config.yaml
num_hidden_layers: 24
hidden_size: 96
num_attention_heads: 3
num_key_value_heads: 3
head_dim: 32
intermediate_size: 256
vocab_size: 2048
hidden_act: "swiglu"
norm: "rmsnorm"
norm_place: "pre"
norm_eps: 1e-06
positions: "rope"
rope_theta: 314000.0
rope_fraction: 1.0
qk_norm: true
attn_scale: 0.341
bias: "none"
tie_word_embeddings: false
parallel_block: false
extras: ["some layers without attention", "local attention windows", "gated attention", "capped logits"]
init: "normal"
init_std_qkv: 0.0704
init_std_o: 0.0102
init_std_up: 0.0704
init_std_down: 0.00622
init_out_by_depth: true
optimizer: "adam_atan2"
learning_rate: 0.00237
lr_mult_up: 0.735
beta1: 0.9
beta2: 0.98
lr_head: 0.00555
max_grad_norm: 2.0
warmup_steps: 538
schedule: "wsd"
decay_fraction: 0.685
decay_shape: "linear"
final_lr_fraction: 0.0
batch_tokens: [8192, 16384, 32768]
max_seq_len: 256
doc_mask: true
train_tokens: 128500000
max_steps: 7287
dataset: "wikipedia_en"
Each number is 500 + 50 x the weight over its row's rms, rounded and kept within 0 to 999. Layers, rows and columns count from 0. Numbers have three digits each. The size before them is the row's rms in percent of the matrix's.

# layer 18 MLP down (transposed), 256x96, rms 0.21, rows 72-81, columns 0-95
099:595495478579438530408552563521603339530447529470503444560467459530472536534537625495552508556505501500393552517493424492535516450540455463512413494493587549511482501489514498405546479506422479564442496516439486571551505549505499458398517461468530495540516516582551524450555513516503438489
105:467541539558582439474508529459497517374443496462448463391530520546484551457492417414445454507482563474584422564426585517426522540520434509421471480587439618491498559460499478531471481432458471465530401531521533509405531481560424525535519448514494526517475486463522521431440456553467514473
103:526521491530441450434536560582527512477459514537503488557520465555614588500614538427454482496513571518503506527550608456461489601532579490526493497558460561540597574612473527497505549526514465462449502586514559614515526438486458474522479514437549509475461468533561586437541514404500503474
106:630448490544453573567551493541529487528580508428447442441571496516512474517534625465498556495463429478555552462518490526411575547521539512581414496531528507543470480485480480479397500585502526539451471545504489516641411542490459519507489485403442450523454464567588483512465529454501531550
101:552510502498437493433551485524501511513562468510418478446457562524460509534507516428575463527485520445458499566464506516540442505516451500459455505511509502486478440475547484487521488513444584415400490557443428623547457463479541423545453608457570496639547505472575483599424403418520505577
098:517601546474437498486545545503453462549519592519492574447466478467471553549478481519509572493502428428416438466565515494530558529490623492508440562517467437593482563524457528498583559529556487591532521472492423519470510507545534498557507497474564590448553543505436420480411456514547520356
101:466464495472463526486503474436517415439508443588545526466519491473505511561471495498514489434521522471487395560440496499564549478480479543476519586473564529423559584625511482537451553454510518480493523507521582454537450529375437527472470582556397454460403485359579561509497536461467510450
097:406606537423413447514497521588524471496511472444540593424513489454565594466524453412431487519476455456403536502516529453461435562440448543502513424404489537491541485501492515420467478565468490484553494436441459531486541528557529523447614456472504473523515506496520616465568488465407494488
097:555559459448543553537409500513460468492591483504473482606490582389433568506540510523503426535607512473457496452498557494518442485457504536532480466599554459464611502509511504418501544558497574455451544514492453511494423501426515477473431469539488428503492465403563428411551575483477429449
101:560440544551502486470453449529499438479412538572467450389558438421474495483483501480376548534545431576543567525556547467472489484543468360522559449441509469495545426535470480420468483451528415541466516487465546467524525504494447414503456493480455510562456439596436445442508523526463591484
# layer 18 MLP gate, 256x96, rms 0.163, rows 73-82, columns 0-95
095:441486533510521554413525562404420452510512526522536591426613504549506548531437505479438461483439576515563439590460495454526519457520474475433580444510408513456500452469573374458516509611498540516501516549505533611561537496513491504456511469502461473507541525378434449548537506535466522507
103:491364484495550435500562427498483485453455503417536549458444605521501621452580533490540486540433483515465567502468522613480522458549595459443532474547493525575486488605532529496491477464510525488492453465559556541539590474482610444477462500421466509556488559454541531462437551441451523451
094:475492450470484542458453444491513563542581457422456452379535457529463507596518614538565541491486553497531548422571508401428458536509550497551496479576481435526605517538523551515540497481546509568495431501515500454526472491518538460481417566444548547395546580544574501473505455427529573554
101:505525463512581511483511517496474523491428452491490430482499535465461534514549559590511502460599444491376586494413514415428552447605452416503504478504515532528517522491479394551459566460439512599498548614511494509565543507458566580541505487450554557546487432520454460589449518566460543505
102:522470447422534461480571546512503590518434402544521429444491456434614460479533558507534508446434523420535550511528502507467535517539347429439622449559504537519486488508546518458425541514523537525542455546540380430570464405470487496515477515554465509479474474513498570445536533438521541503
097:546570502501550598561574481561457545456514496483494424428524381568493566535622477463402497449450600361538469472490450442529518476530441500558510486492505483431468523488561489476479499506556520422427523541459469513583509537517497511515534457495497559454433461452426499539511541508499449629
099:485525529468579553532490531489458579469538468533486407453491500431467502566521569583462518462488525461400469493489581565521576452525500454452550491586550486533521538595496464638458549498519463582471547538651494461468578500498500515517582554528518501431532461473555518514437582493401480539
093:479407585504487481482471570547432481493435583560472498496452539432579485556548446493525530450447504501447578570475467537517560446492516469522573568457516400439501446548484500583485522558554534472517528461501434448570458458559504494501515494521558357492519433466636469590426484525521462565
097:494479526576466538451474551566465492526509465513478461420577517456519485488539543524599498384501434553405472425468539439605451468549526450418491565448428603441406481533551373609488456535467464473490522491458539469533488491557515521515505502481530460474495532509487564495504535391562444564
105:542518519482549502473589549510412495507451464526527504468466489540458461554445510552546513523426466464501510471530492502560587399501434557605475484590528446523471546488568508536528495531520453452435437508532567402606573430542464504480491352519481560529542587534541605497505434563543534551
# layer 18 MLP up, 256x96, rms 0.16, rows 73-81, columns 0-95
106:488553448450489483556528513521577535559593538482528477525539518384584522517533528564492512514533539452417513505523501428478543517479513418573501514478503377385577499447507535444515501530499543527514668486502416587538405524531488523442459512465536580508543507479535537514433471393529476547
100:517522498476592519503550580492421631433433522511466462533500566491516482540528550431525517549425475591493507474548550438548487426522432405510541479456557543519563444518405503587423518492468487542524489518525423427459539556537489527480493635564591491458508464531454509379513496466488528467
106:411563500480576357540387464488488470504417558529509483492502530498536512398431509482494434540510497498553494537529583485632574515481550462489532579506524498507534499450554424394526529439599484475526437430512562440498526526532485478473491473530415455446505401465406527530508468448508540495
102:421483430519557461472459464460480428536490551627513484528531457467591496454465522545505414547465607535520488479489488517584425387507552451468541504549433516446509531497490502493547455434553445509524441526619534547531426446581523540496516431617577497495477537515498625433505509499481483474
098:478423491525564507448562539449576497484585438401531563492543535471424494491456460568493518528421507451469536512449496551549489490548422446538411555594454590491459497517514513482390574570480484463522538496510506547569492591411524392458549508415469551589520456467530463525572445468513489460
099:522510565518441525485476621442435499476462521483537511471484496491577523439488482548569503442457445462527491487547458599486612485421453474503403457469508514484561522411550571415485413547526582524506544440463442490483505588534491376577510549423452536477501399577505508485454508571510499446
098:564535518601491458529478491488495538535468534509523573486468541509434537467514531536529400471496482504468376423451506476506505494488523570515503516555536525446587487442471455520504422502436507523542401461561486519446414413408496451511512599606538463476541433491451472484591394533372447470
097:533466430461516417471613519533411537525443542511543514545523456541496512486437524448539517545538557542508499485429521486505523517522501597466438560469473447462459561574517458552474482531508467517507623560600485449490521450483487605475571538413419508459510499659470591504479605508476456509
100:446579456490547498608525478443526458497570507398448578522481587588443496485495534528584454478527489511445474557508466495508490506456542614443528470567495507541499563535458477540492463532464489556542538502486540450600509548479550499510563488467616458411509571421591566621448485539463549537